Weights of a small transformer language model.
Architecture: RMSNorm before each block, capped logits.
Each number is 128 + 32 x the weight over the matrix's rms, rounded and kept within 0 to 255. Layers, rows and columns count from 0. Numbers have three digits each.

# v: layer 2 attention value, 128x160, rms 0.119, rows 90-127, columns 0-159
# o: layer 2 attention output (transposed), 128x160, rms 0.113, rows 90-127, columns 0-159
# up: layer 2 MLP up, 576x160, rms 0.097, rows 0-4, columns 0-159
# down: layer 2 MLP down (transposed), 576x160, rms 0.0994, rows 0-3, columns 0-159
v90:144074150158147180189129092128151113103193117185106175171199081224145086145103135162096139172178115173125153117092142191178084154140092017066176097123179115152141140119125144183099153160133207124056149139220109126146168136152075127142096124067094122214209143197070117118213206126080142184100082114115095146144147092157124109140143081153121200090075055057101205166160088060138162112152153169122113133166058059099103140126150091164237197130111103090163114137093150173154185174105139
o90:144096079152144114161122116103061097106191125180122064112173120135129127216128113171180120061117076060077132157105128144158158103089114085137133110161198084080194131045125130078062178110116048131070189121186119183135170133074141112093127029159050224149146146109142027113167080200136141150147091140122151093106204072146192112008097127131102118207091127195050134137134127137171127077195145132145080157066174098148042152062138208123110124115179090126112110122194157082233121196169130
v91:093130143091173092115078075164082077179157055157108155125148103159135186107141060151078118154152232143126155144077128100154145065160113145145117098129122147143164145132149154123173102146049088128073170130099055088164089127157088122028125155149068058152186108157065113127062159127133101157212138096141170203128127088100107133190053082082055155102136161110175100089155160175168134076101094228110160137115163129141121114099051121193142101216148123055201167117107073125138155108118198
o91:138134142071060181117192119154132109076182157163089107178176201071127153138071145138153167165167165150168172142130151177083183111125120113161167164101070127175161173131087094127119108143061107080161094118108135112071172038115168137150129062133143113161190132136071091082146118195156101155126090214173074165155187176172131129157180087079112151082065109125035123101042134143099099068108211181104081106164143147130104067120043125059103177105192168185074102139115097203132109126074180
v92:065190155118057163173126105147166115070125146102054118111116094118146134136189166231093156132177167076107110113092075237109152149096108139132184118122144147194225210138072100159163086131128023120044081061149047109161104139197156113157127130217138128046160115111120164133076042101132099115132152156123114122168152136096108086148095181175142156104112236142145104143148113068158110079170111147128164158144108172121176148163114154157124144158055109073159082097141115079142084133103088
o92:121075048113156208141105134069129096102077091211120100116202169151083061153136124129139109087155192116130155120168047146104058131119137151211134114207058102148113084141155089170165115103142085108060061213094122094082058058147103205147176122162110160147091091129143092120138153034143057130120175103122151181116132133061151149137141082160088161172166046100136155114079129113109125123190190125184133142162205078129073083095061125044123127170123076132128117160040141105094137090086100
v93:085131128157105096145176085172141171100155148156124128066041129118108133087070116183121136120133182101141130116164120186149177167103146125156158173126169132107100130093136134171055191071109151126113177164077124194187182127135121149093104113148144118117116125087144150111080174109175068113096132131087160121155139126106160119167141182095183093155114153122162096087069105138147164160058190107116122026152113090093085139152056116144125121196134193117081177158137178144121107174113163
o93:080148118120159194142158182162152138185117130114139125146130108144160078120080105156139129108149101111213042134105170133159132147132161103090118115094128180149104112107153128147107116067190075175112119109076106132138144076099091177108149150119142085173092166088173102094083104173099180124212147223135135151101139181137123142109073070139102144122107144148164078169139080134074158149172124161057157119143128137091183152140105157046160134079081173068190063126143126106081134095165151
v94:137148055186125121115116126129042100130093121044102078056170084134108109176116164078149099151223042157095118101121166090147136054171120121177075123133151164174136093208207149214168050087113082129104142135138155087154212117110145174157087156075166089115116178191129185186100181120088111112129177207056116050150141109117150159071146013144115169065140148083175033126207208091127142121054067081132110129182069121167124107171162105141146083193069168154163144157074150142119072094135112
o94:133088155138095160133199078164133149092191130112157136228113122141132184137146158125165196168168099109104108093070059138099143172076190103074181142074135124135083061176107094055174136182191216098184140129080138098255116087097082227184049135151085162125198063155159168170117108159088102112036066144098116062070157119098127158087145149198148169100047060078180106137143134130120153145167134086114068069125182086237092114099137215181075161171099134119137177075104146197128137089118136
v95:138079171170200151175134079107164192175165176112218144168034027063147143137187206108116123114087107126134152179152112145133156092166160059180059117132180137254097154066205158095169071076056207131150170093151064162123126142109096101177193068210105116111051155149090098127122147158113172168059128158094155120139063110136110138152199152159192170116141149190099069117093087091079134142076094217140108095132077081160199119195144138091145050119162137119167149155179104142153068048121164
o95:127225109020085108054110137132083148171099137190187145110028105098129199078109095169226106093126081140021085157138147119066132131107219119085142183116089128146163084151121080063029147103110111044158122115099088184203158172092158150081104186225152143120098209182098140016146200087161074127000180089143138115109149115116087083104064126079146088133172108095108160169066181110093124159155135164051213147140136084110168162131133218045116091111093106102149147181172201206116108089070106
v96:074059124124097198176108125164122209114099145077116142114143129228113132110147115040116128026155132096137121066133036096125116061126155091136095097119089138148117113125050085174149166081143124120138163137082141144126115130114090096108083164083085102167204157204183124101128146136134101129157108180197166087118136103116099126158158235127140158139156151122159141160198164082099103182084105094108106208174127115140110130125176111109210128062120109052144165094173148147132118106113144
o96:137182112134110125126154064051122129147111177208101116088069178114127097255179124092242085091113123202114134096109119122137139177169130100176206084146153111077161124124058168061136062175089135151125183164111148174153127147161109138102106094024099119160149082116151192107118100143103088147204134116111145156146207139100131080099137116076105152097107082074077087159175158126098133096051104157081141120089150071135119163082149098140128200140097115097150141139141079104125145078158174
v97:119158130054103097060139091086083206161070126127169177117123095083067110160147123127029123121104125152130147152059125126186151142143091088129134168130124131037111116139092140112129101089139165121192122152116085185133119135087163164055192139211175161090178101121131121098151076118033136152206156171115199076171163135041107106158132067148157104129093096071116156067201232167088153078148159151103112168129160160177144115136105116125139136140192122131130107125197157116156114169169069
o97:063078074112125139147147108092119142142150102127108110144093118140171209158067199139136149167075169191035157095173140131120160150153107118183165103232091159127092161100182109154107101115175165103160194161099112078143175184130161085081136161127155170053186139108170085119081136155160101123137072123217093238120105129184040185126155097084215093132150123152156102179181073098131166090143143076133101143197106181137155066190091093133096164130148117155125142190142118106129145099083115
v98:171116092155104080081122083158047078119108181099143128104176251238186112079141220102127147099151197081099154128089149147124181131156148154123099104125155112151107123105133136174134208076110155124094096097097157138112058114173149242212106095170108155117143094180112135096076075134096144155103144122135113198175132081148133105094171124177178122061127088098118098137099010123172126101110115181146129154140184171128123139145115171112180006052164137132085143175135141109144191102164130
o98:184098159187079141131159153092176181098165141159116163109139074119087083070119116171072114114107108189139172035090137111071049135102151130149157104101200098179108118195110167151121156112046125092083123141074121120190153071226104156122102199106088184145053154117092120117119019164185103209128207182166115111114052057166126105111119101126131180185105103178112107104123145085128111179082090166081239165128175100150069156208136131157108130112179126176159196200124121144137118183151072
v99:112230177126176155174191176176179171089112188142146073077152156116087162074098108108177138125094107139140180084100048146153147156124102133170054081131096123138109073095170121067154158136162038131086121107123098082214113114092112175136142085070213109165114092159173191050173108128081109147203141196113092147101085049101153138000156086080092205080109105090131205111056153105134072166149075128126120128110162128149057153169099140019087106113167115139168098092135123145121153175051100
o99:124036121177154046153166165096151097196184132097156218128106116074179115242140088101192065196135175082165190186108068104081153128127146157128049116113138149153135101168093127140133139073177125194141104094095059059210146185117092113171118244014075135159159124152152080153199125065119121072046073148101104119182150162145182115199145205150122135192070042187135181000179101115079063098161118215112102089114061057122173129192148052111161209115095081161130116228160098103116084160165093
v100:117135158091088011167143103116131113184094135074098161180159188184105148142140203165135110129056132109126116128083115165158122124132095110158161145130053144124121109127074120126145055147094136129095139132129163106089152124119016049157109150145118144123027149100201119085183069073195186127161187122116147077117108191087062108139090188026097116158087164113109123088166182208155098065113166221116088145179115140139091121132216046127116076076092106136146065137106165142113098090104096
o100:114134017123109178084104130144168190026078196160093085076119151135121200093116088077155087141135125175107174112156087098159070063105117109152067080174114088142071154116090102193180186177070142219137114097107117118098169176097088082123143098172180139133216091162068198142133213189071065077154143130116082201124178097097094206124126079129110160091179102088152152108130108115074117089195077127087119180099091182161116113211136098112172198155089093074108181106126142094155098130198107
v101:105096177199121087079134212134216184224162107157140092105158181216083102151119166177083136232159198146138109113175130118197090098117123138135147120122061177105128098063122145175148151088104123127094170127121072153169142129186122077129141088241190093178149178118131127142126185125137115176123167101065119131148104108203078143111174130055130164199070129098152079087070119105134188129122206159113132104142084111105149207137056064133112132082125134131184130126095152077146149114118144
o101:098093135116134114116160173107086086084096188133159102099168102139133166071059077124125155043207097214189089092082159094095184120135114096081133185167143128206150087105181112107087115031209147163124089126112222124118177130046092087136133153130188199195155227133122067070167124189069115126182167073112091148140154123071136142094058128107078156135075091129092126104127056170139130016176110156128159139158112124090101137118139165141195153149095106077106127097129062146134075093128146
v102:098095188126143090113105085140169098140116153122084209070190165233087114121098228173122131051191134136149138093203211182087161124063160100121046213127095119060119121161106132131058106148197110131058112133171146205062156145157125138151130132126131098163080183118123063092126118057094142150171094119150174138148114159117093162094127065177097088083191128117123174123172066172202078095149106233140124177191082114099130062184092129126165151063165109141048106123096177135083160120124160
o102:056091101131132177106110117152101171178122142126064077187152075157103122110074106108117093121114115115130152132139127076151094072088124057095145112199148096089059124135111171169108159162068125163099131079152137190141142125204174108119127083071170166215113093160129150094204097167105099110171211144200171222081101146182096108069151114200104135137022035219146245111100107132154038156039117065157106144130090152137067122113167142147102154173163088076207156150167143104153168113184126
v103:145085126130153187123162081057107082090139127135097100172160142162158094083133190067158122114140191136116136171146128160193091127159080116155194023122144117111104195093157134097122130116101188122151128156153091155115124118064194168148142067107128168095102163088191153116000075098174141161145211163181133141136192205094103119170102171099128175143101151095091112104110118135085132118181053134118111131098148102157131144078112117123101098117088102105093171121178133171139165194160027
o103:130140112162160146106107094157164173109115143153144121126138140098131204179101140147102106074099108201076162101076101171197106165058143107128192125116098108101197152156172137163018181078097042112164145135115148050120120153116141232128114170140132101097091135116157175147144088129173137170140181099143119109123163133129092128142139131129130075062215179122137166089147087064083186096189109177122082160063159155084145200182014067161107124188137184150101144110122125104075125186143074
v104:114167077065102166067074176089076146062156118157091140135120125088147178104044077140115123168164120159129109072121100136155058119171156045138127161127105130185124150196104169121077106117137174127135135095072099182091134146132124048124082058179139113110152144175105038151113114106166187196149082193155139203111104093164089102126153102158218144204175122233192205095149105114121110137200142048136115086110113165165078117166168092176086067152147142159123067127160091087131160109108053
o104:157097088122120125193159053131101156177073095072147159013116130117125089160088154118172160080108133163115155099176152126102142117213075126061114043143077107188180124108082204118093103060070192150178075009073181117070088129072215171112127121158127073159162089096171049119154163109149111085155132107157177072075050080147088134166111117168195080123129096133131069186115167110113110177108131115157095182063170132178158131100111138141084014149079066204077106140133121122178080092123205
v105:181135107058120151122088101119119100029056197046069194150103144129120121010112152134161137141066164113137113168123142121183125155151132032082160165121192133115124068129137113080090182063110109127131153162131184157166163135158120120093123157185191138150102067074162146180124156218134106063139135154199132118134103045209110153151175126078083124156186114146091095153127124125190191125074154061134060110160131209057152149151203144238127143067115116090168126035172145116142036137135142
o105:171197052093173165191149175153101179102124127133078075101169056171236047063130141093129196140078114113092133139109143103084065130113120167154050103085122197087186164111121156073130056108195068118201121142160141097101125185127113089160186147104136154059101119156085236089167086139183145157159166166115106096055162110052143169138110088118178216098024165059107072116166113100040180196096137100135156159149158093142107078128194075106115022143069169157200088181169123070186115121147174
v106:106145054129104135095134133106067108132155130045149200223204183127170139167146157126148138134130110029140125107147128201121097138107111167186167167127151165137137157128090112095147104124085181129094062143167100064208154126148112202077093191165056131132154134158084132198109138112140175119145109149104162081080139111091195117108183102092185137087125167129138168199153168107133094105143141053114151105126111128146090032165148149105171076141120133122174106083092102155104148165124210
o106:158085100146129117193088084145150102168168089135062055107146184121174137123100136162151056147198082074166183097114081099108132118158098142098132123066137090127088078130086169138220137160114107086177104106105134188096104111152129140138133151144153161133174121138128165164032129103111141159110087189108031136104117130116146063033087067096130122104176114058127148171179096110109096107129127089142119134097186078129117144105049160143078124081179106148054146198150233147052115156134162
v107:129161114108159103107156149112135179175164104136108110103141109107165137190119100201050113160117153117125115139194102154114153144197126146132109122129116117151179114120113223103120109131179007127133141164186110164145155122137167113153204107066121133140019153173168180139150143104086125082117144162141121156024163103156041111200137067086117082142115149126168083127158188202180099131174150060118167181157167116123164159104147087195053095108188136051105169159112144145125113134144099
o107:085141133150129079141204055098045119154159116058123076157138129154051040172136119064102133206154107189089056189156097143114131093144189169180085127183104111159116182180126075172139044119078101062172160126144146081092155116102083108126158157210149101127215141083133111116089148176127113157080147122081163127094140168121072135105106136210120123123116065146108154073140107157106148113079154123176110136120093182097138137195098172135150105193087154089069120077092093146123153157133114
v108:147085122076100139160052103113187105170115082062183129096047109102110093227160133133116130099067181162127131100153150059089169104104114133154114199126122082232162151074135173059122102166108099127134086130131099124114044132142057194137126121152048072072076170132125095106183190130109106174130094054116125074166128120101083113042076213137141084149160156086127165115108106171188158183115116144114142165104160167152127120149186183120154173159147133082120171076169156064099100130135132
o108:091144122133095057121059172101169155120076123140122106109093156147055204104179118186131133168099134121173061102170168065124089110181198115142173164047133197121142186148062097202075062155164146113070143159130073167146110119106145097109161045129117147139145120195087115120071174077147102112138152129122057178096084149110119125179134139081117152123130122091141156112118111126172080175087163181109061128143164161052125118133119136114093158146142141121118104149152111153167141120125132
v109:103130116137159104143134074175164172093159118078030148013242091166173074068243137133167122137080047115127139128117112135089170093120163088136170083128161104132140188085099137219086125142088145128223151113104197148093156139104098029085094160081109100112131126172181170152159138120192157083115082109130139113112181151114176126116105047116113079115116091051063077123180090211129127203152079125116144084116136125149200125083073127078215144151114199174111138155198144070149184161108100
o109:119137089128139149165105048175096185114178050150085140173065116130100125172151102121102159066215066131154126157156127078158148204035091071138197152177171196148033236125137111070123124197119175103030111151056077062073092107135163170110109131129110074094092066118125164174189184174124179136140121117149217114191143115147179125094135142082142229169194090150108086127189181151149145058132133221206122149125110142129134110135156140131077115052153179037210133114153172132130130117183104
v110:174125147114163121208144058154106209017134115064074158108163057126119130198186123156148153106124153124153134169162146115147123113129128183165152136124094131170090129140121113129098100164140107135140098123186078142167184138115187169060127049135158175104096063170182121145140200173139105184112103124207069166100107129108124137149068115074094170130163090063094153134005136173169165103156091125101118116138127187101154117085134134118097097122140127177091120105150058154106173169105127
o110:127133124116163113115111145180150111143128111133106121168141136150113059120158111204104031203205158184158168103138134151171133095089090197079109101130108176120233207136160185109097082156137112042107223127177098085144125180154192188172119185172144120076195094164146114145157180110152122115124103140112188139072119170102187059124149185137050137152048146150114108111131103119147133102173140167186138159108107192139140102150103059034061100135105137053152096163173150158147120196143114
v111:134099102143180147078134150137249109100044077221075132084149118110128192145105134157122119089087124126104102198145171165135080109126100068139126188131093108177137138130188143157175153118163194130112153117141112107181102123107140133089226138105085105164111105136164108194100145116142197199151151120117177169149092077061156121120162164160135110142139095163149135110125191138176162164100066146130128035073129088086081096180150119100137181129131093121099057092101050109097070200126126
o111:177151084113143120117156116205128131192235158090212129118140165140104130071111117101130058151115184087112143176212167053148180109123119118102126146219154097088159117148141061136082105125207158181111127134098121187088078128147164152154125092119169121112168125144139128080100097092148108023103172103134116094131192130170096149120161097121117161055069086121135122110078091098101155100157168097042110145099123082118188145160099115149129032072203090193097073153155131130169134121166164
v112:121160069143049039057136178133246140129246124081093149117189131110117135138142095093156132067080038191140114200159122159161176098121082104131113085130153094100155160026081163102069076107106139133115046158092127072108095137159155057078171135142165200162147150133096145084103120129129155138135114112122133085068169068028189109212119179126219191077066137115129087125196177118140151169178166176129146156165148134096157081146116188128108185122104087148147105123192107109128127118159141
o112:135135155055214149145167068125045106176117054117104132110126175135119122113093167146128136140085164139108172120076125060122089107051186146181106171114147165134070137116147080152182045148072135152127110164084171108150092240120121076097144095214185119112056169088135062144096208087148116112161108109117109155209086116149178153005168043042036132118125157097155116128209176127104123056183147119153081134019103061077177099122125118153108155163228130153188146150111117144126146128143099
v113:095140175189145032042025187129087098134127120126082134169104134153133109084143101109128125133050067105110100089152110157150168118183134100125080128120195092189231164108176117098127219119152141117100177131160144106134130119164130165097161145140182152168096160098115096100093072086193077055144163134179173209122202139146117165080176104175092148126106089157119107122080115075108096101101112109122099140112143175163138084044068148107109084184129153119182189124122148132149163115130172
o113:167142079104110147139140107201101150198174188072116148167174116145111189177154102107106190093149087118177161136113124184163129126102128127141203159097167223121140095122117176089119119055095095094182035071155153080147115096117092028175140136104110076096086148143090102157196129124175104161100181135126073103190072110089240144103113082178124117090127123102107139094151137096149188145023136144087184084184118112116145133189059150110128122154182117153086143153105146121106145064095067
v114:072130154109091180119088086155108142158156139091186127136117070039183153025110214136156151176111101133164129157104094125159077060103141135149101115127104153168116136166083133145177137206245171131125119118114171170160109147112123068059095234093157146166068093140076127122109124134110164114140143097146128119107109125149111117115113125102141188123153104147061097136144057114138183171142126172144136159082100135100096118119055125132126089069173112135145101151131014172112042131059121
o114:150121115071116161150122122187188085156117060212113189211097147094166104116150113095151059185128118073111028112111102136065130079210099129115107113131133117095132156053163140072087155120060158147097132089058118147091190244105133109149141117137223108097099056101089150099118125171146126160116183090149135147144132079148166139221164159116117073143093125092070172131098132113048145153160129142230110112125147043117102144150164126126167094093139034089117173124092120154096104144125177
v115:122119164149151112101129122131106163136125081040129115116119255158069063145157071144121119089212064099135121154168164135147125106110121134116191157123185120079134165163156148075174079109121107121166136158098089089121155123175104096199063125137172146089076146146067101091131160158088114087140050079157202169102107153072100131026129104083162147067172141172068103125064135206132140150202179141127170057093057129134149136154129156169173099156025102220070113132095166115126172155110122
o115:110050123073167138109095058057195097117126134076085121169062110147120212105110092154075160118101128112238138123079094145121152134088142196041124162068090080151095191115144202214151124107155207167067081058156151106144148124110109117101172143155107143142184141112115099173139112036112120129142149154139122127159151093133148094128163108157166175184094169104138118163067131065132162096094125115123099132139121145025084147102134181115042087138140146075214156101144195115102095069188114
v116:109129136137163182089220229075139156166162143190168085134042036174170165083120165193126116117082162099116082132189083112105190089159120133111152191124195125107092137148225173119141189108117145133110061084255135133085152140162179106117105107144077155067192175058086091066166129203092142084096112142117086116170124081072157128142220017144114064161125088064137097094193085205133129045210101209121125194127107087148134169130130153113139095076073158223094169073135124106102114109158124
o116:110097114183111136092134164103104156143132136083165166125090087133080115112142155087062110105135104034135125128069113113095094193115137241063201115021033092103108140086074096114080063084120097128149152191140092080138205122179171125028104129186170136101067141140114160104176119140075219148039131117164115127090114090142061150058022082188076134132190152228163134139130067137156122083137136123140140132134064136070108106066118148146129120103143097128064170166168076134170124055022141
v117:162053122155150120102106034122131108106161138032125084191104130053082107105082089212151130119108199078142128114121065176180134138146132134156060097123158126107095094186188072056161131109106165126152161170166127093093160131123189164108235194230179083175141122127141153139106155123169059212090164097175066121110126181087201114156119097164168165180124171107078123174196120086167076151111036239118150170152057183083140126158117054172151124094102154194113102130119163163089184120147119
o117:147197127119118145053183074161139118072143146099041145053174147165157107098016064096120084156110102107065157087084156130186136102073155047151114212180049140087190062069203164155100103162072101060070122117084118182168141126133090136142111189152142180077079081076159192183103143098131126167129096184126112147096124112112074165119121172184024123145104107108102135138093148105159118143158111108171138086230111075156137154118072105070100165193120135164117077138255099130121101115074126
v118:110026094179195127146130195154121078086070093151194202161119126102153145045137096216132146167132099165148130156141115105147139197145126128199133136123142154144128129176088111216064188153143137126113083130149119140111134142212183097095116206122113195142095124073140136162125125171092191090117161159102089114188142198159186145112059106109137112128128117147124166101070110157126145067133145147136156130140074121124126094115103137127132083151097118010145030093108166139094155202156146
o118:094168122113152170139104127108136154140154106171176137162169150128122113071157202183120037149123131080141122116137047147184136179135081118116116081102167131133107116139148207159092159113136048136172107112114214184119104068130156099132154112173192080134101149072156146153146137175080135102096146162087150145076188187071181204143108121163153127164138209132107186138144080151120088091118139139131175088237161088136125042111197124159123036098183078187086148084210136074173083182142088
v119:118142179199112177118135071147166104079141161191155122079103196098150140126135116174163160064155143149120143153124115102091168104144138184113150095127118151112083136152177113099130008096014107125206110111152150172144098137086107140065114053192037130209202058151079140108137050187190173084150176106072096053086113138145109120130146066049095087103102143082184197118088217148111141096133143167121129095236136082121123124088178122107169007079126138078124077168117150153115154100092170
o119:124130193061138088143171147032140177047142078132122152077165176061133121018154153164184142123154130105096180080150139175091100183114083092149111059203106121123092168094177076121148193160105099128197138137179090067108190055078085162163096160075240126149238151185137177122062101113093123114065079071115154111080105220146139152125061069141047194118137136245130114152140183095089069103119081178085161152066063171083108180100171117093036205031135100126189111117191161099084103139062118
v120:114115104162108092166116149145131206087089077173133059138198144088140084142186120195058088208101087120117109152143082103123128163183158146157110137120039121204130159135184083092164102092178153119146142118134076142116187115159046129146186126156169153045136119146219150195144179156167111089057058080174126110150116108132091135074128138204191189165095088132139181108073210093187160109113120165132166205110077166098118113025149105099210080106105109210090036075170215164161113154092101
o120:164028097162091130129104158158117082114156169108161146025067148159061161075215085118176061161128141155118133067137142151173150112105090139211147161026104154138140170151192151101111094160171189117087177123123128137101107127083114100135132140161088201131176104110193116121185189103047161239120195072089159126127179121119166148147113161167059080146106098091116085129141147093132143083123105082094142087203120136104174080147097099098103032128108068146159159109206166142133117091187088
v121:099121150169088169144129138177035191125127142159126164057122161026166140116216119102110153113167208064145100071167157145108144157087081131131130088128155152220136118105119104152121119119079121126129102088111111164176140138137132114069101078178080200140068154123109089140091203114095117238123137109145156069160117135083108119126095194120085120150139196115134116185057119115092148152092091137121116137087112157158107141190139178069114144132145147170139153060146086116102121148140138
o121:050171127111113132133098147140164137115053106188139099137108123154083111166131208175203112134159177166181128111081164102167156161146099158105154062207076083100176128128087133144111145047172164089080129177091082096145104083143136104182132152080195095109102143147134128115079169142165102135143134131066140140151104195132120028135105112094165166122083085086182143091099119102165058137186096127149183127137181080121122152099037152060140103073153129092140108150129167167116099103132158
v122:133164046163179223095107038139150127114111193079063153144105081121123165176080094121161113128093074186154150152126119246217100097082111102099072075129124144175106163057099194167096051204081143135159123113165119119098083126131121116208070070127146120129134080130164136102145175108177108185176158095019100110164142131104164153112123097095177155140163126125144119117154098113144027207097148072150117158141162175132137080120079065222107141173157097152076167102102142118113164225139126
o122:121188151122151131166169160140149122234126078095126081126107128155163156118071079190170211156164115177060072123169130058116116140108097055156084177050157115137168098104119163119054084142106089174111061060125096174130087173218108200113153136108127052140171100149113053253170136101125134164181093094068166138061089095205089129102103127150135192128171126146151115072110150093079123169245199195138000129105125082165130138110185124116110210191164126127101121108088189167149160150111069
v123:131086162089115000133060177168092138123107132119177075116054106177116123183177183152205122107096200055130136115124100130163127197119109064179221109127153166127122138118096122201124007160152207127087144142194157124117059125185096184163191121060114103177182061182197118132169123049096143076097094083115154103045083058117151145092118084146213064116149113132135068120082116121134140108114181052126127110142114175162105164123112124106053150140112153089133071151173122111114218088100000
o123:153178083119236102148121080153158173121174088164165139100116186208113064168133093112118141044148104088104048050132144058122065076154130204127190139058165138255069150169170184089160158064189150096081228134125162119115118155111165111116123111121061138204127199139033061193098119129126096095060007155075120208114083077101140096239120105179109128097151056128116171172140173114104147106158106112075202177148106214186129112207115127108154156130149146145105133070201127079115141143186149
v124:143107103170125198117153090145158107115127154081110145089038112206172163150102119179111129086086149005115115098192086084108146177134129064108108109121165124164133185188087193151143132096140157122123103108096060112144175127103095107142112072090120112136057127133197184112146186163134121084131124127144148147084155097133154085169103115110098121115162132207156100075120125051164130122108177213126186082181157118106157105166135157074108173125092163090156131178086148106082178201145086
o124:122165078113147123080181120047105137066161141116146095155141119165107073159123101141076075176166116111109084121166128110128098168133177153071154143038162189164081130087087083076110119113086096107118129146097153156155040101137112151114121094128109094149144146027127165136140085069124139157102207128094131130122115134119108123131123120111093138163111126157120108101116136143114104129155123163036103088079124132085121165115156109025134107138130162149091073122117184092141123079187189
v125:107082121150092063121050155167085096033109164189162129079137196128107105187091072002091140146209094135135116146114130135130152216136153135128086090130147156178140164111139103099167148111172143132119116155159067124156155119071117081114212113041056142054071052170137091179112150170122130172135179085113147108164137176164185126148083059162083055105140137123114056142056141179113066140117113150138167116054084090091162134141208115136079204074125073153094117066130162104115119119185202
o125:160252239202177135117152080136163097102148153153238084147117133171129045083191162146154120074124198183088092165188104176119175092141138093131136139105136109089117153137158113202210176100103174089174128139189067191148155062208127110138136114140132189130096134120138117228170121131124115154111137115158161119176107138186102082115127091112182137114035069027162178073122083109230159102124055123103041117167078106092185093146144153090104006116124125147194030116174125152132139150134131
v126:106188105028095196124169152182072171123135163109111108066132190138098115178151097134093133133154143127139117133107158102148173170168166066137098086128175186142124165124170137078169156117143088125083126082121049126141142133120121119070041134112171133142255144039169143147073118151067122134093127097040200121116116099156175141147160053085117107106166124141119113106204068081161135083116044138116139205118136096137135052119030122094120150118168093148113142098164085114141179220159076
o126:022010076166145145132143168218115073089126060122143184163122145110181056138116148083173081120125165193093151118094075134061154187158134135072163221164071114216126162136105145063160121125149101093101114177106140145130145075193166099141126087067087102131118116115150098120182071157171150243143062170094129145079101122166045126123120132122203181154141109107091140068130121135174118106150148146098044049072094113114071135104078101109113105100153086174189155183119100084068146048110110
v127:128048161080123168127171176166141156142004159091166166172114079184120100114218066151135134114155130100128160140152104148155183122057124115153070189123099135163110108000144084090064107132101114129208116103140213072216167128114160089148156254169098050190154074189113111070129152163158073079133201159180161129140163072196150108141213144157118132117157107152169145067064160088119101200123118138117138178083082107124139044045092131197166103172138127071105093130090150069136196128158147
o127:148140143012090101093125090065112121202198143169107095112075125122207136181067054169081063107163121122176153146155095113115168131128116091166131098051141127057131127207151167124126015118187148102120160138122069195113141154122096072109148101082188134051107180160163136199179074162129181161189122120046106152068127137117199144164139057095100214143176085151043175126116128210110128093000115161013147087123179182198195104122177161128121117157129091183199062112157125191099111113030069
up0:121185173161033161149137108116092101130101130138151119119174168172143134079153156118122184120078104116128144111153128105157135146136156115133138136137113114119118114130175145157145102156133067099080111113175100089147143176092138144179166142086065105153114149062139190147120132153158155143068140089153061126124188080174095124120099114172118147107114143145133142092169178149111135138124123175123113094120136070130125043115135147130116145096107163072153094149148118102106148103169136
down0:140124164135145133099151143120113155182107164141088118126110140079165163090111132109116168152115145151168154146107097123111149176174075154143090103000113128134096125081094114122100165152123125151126138075111142099113125044153096084186122097101150139113141126101145125114108129118174144113136115083114120153120119134122116155141140101102077137154110078123141082108139116131112127135123149127175082153152144128134066117147158103112087118158143137149172082142087125107059125171166132
up1:132099111122108139078097130190099137144130119132077151131126119115151067151150114131125147187127133099143155123126106163133094075167157102157149099125091156110096141174137151122107096107125165101099117106131100151104134159130099158112134118160155093166133163069155120107147122139129132155112075145143144164084106141130132133088151115179183149119142079102146083131140150109124090133123088154091141139154126124100167180171171148149107138063137161115097165176146099130158109089177080
down1:172091138087133131090118155143127141113139136157102155119090126119115149095128116140108106132129106083136121077159121159152125140133137124160099095000125204093143153149124139145153106077113150087083151132141139136105112124129049119057096120132125133151114214103180121142196207131144082169172082143153145112110119161130138112102123145131159127107097103147150138163117164118147109115162109161103145158113131114122174121129144118144092114118157135145064147134124073133100101156120108
up2:130161202148122113128093145128078137186104127099108128115141124133061138123135168126145128101141120149126100123107122149124155124143102095138161127158132113063175086109119161088143112107142111100130106138152137142077141123125137106189139062160118098105137140119087097144128092111158139135131125113102146135115117190127126137147091097159159096119132120070137096089139151139127124159118194096119106079129148149050103084137131112089135111160136123080106086055128103150140159125167148
down2:140165169147096113178112151131139115128141130124165142102159142081134112112143100090128164153132102151119129107108080186098163101143129140146112162122163129126130131110095160084110094169101140152128126143062141186107090045153139117151118118121126122117110113156115080089116132116111089182128107145085193135110083180065136126187116091102145090120159149144099143116151127098130208162117140110152086113142109128081079135083131125113126151181153131123097113101174149126124142155094103
up3:135165173138108135102152088138088163185142113124117169149095121102098137115179094128131167159136146103135113072133173114068152047140120133122153142189115062143121098149188163161108146081107117099089172148137107162165145151051075144146150118066145131135144119163060153117143079129184137203142129138143148183131184127176107088153084130149154129175199160114166100128151113190163170153167081114055150106081133104131125124153094085134111102164154121122100145158187153134173074088148125
down3:155088130130100142152123136127136076035157166164090112138122098135096111118160103201168090157073134075141165150130127129105095145123115119074072129157108170126131106170123155172103161100136155093134109081183141158134159137228128125110172133255158160083129126119150103105088129151173154128099093099129130125053094127114115138064173142093125104096107152134191093125146110128185089098141159084077101131177133116110110186101136130116123179197183201137144146180219166142146122135156150
up4:133095107122099101140086067138089083108131124117135156110126084160177103145169134084075210123119103119149142135130154157136172073168108112078129111168091118114086176081038077135115187162139088110129105049134150120120070155203160125110056118176082142096104138112131145102123149083122158168178137146164184074108140151106105104132101139104081175120178128056155143129125098095132131121159075141100124102163143106143177156175156136073120154150174131161110143166107076097156070205093133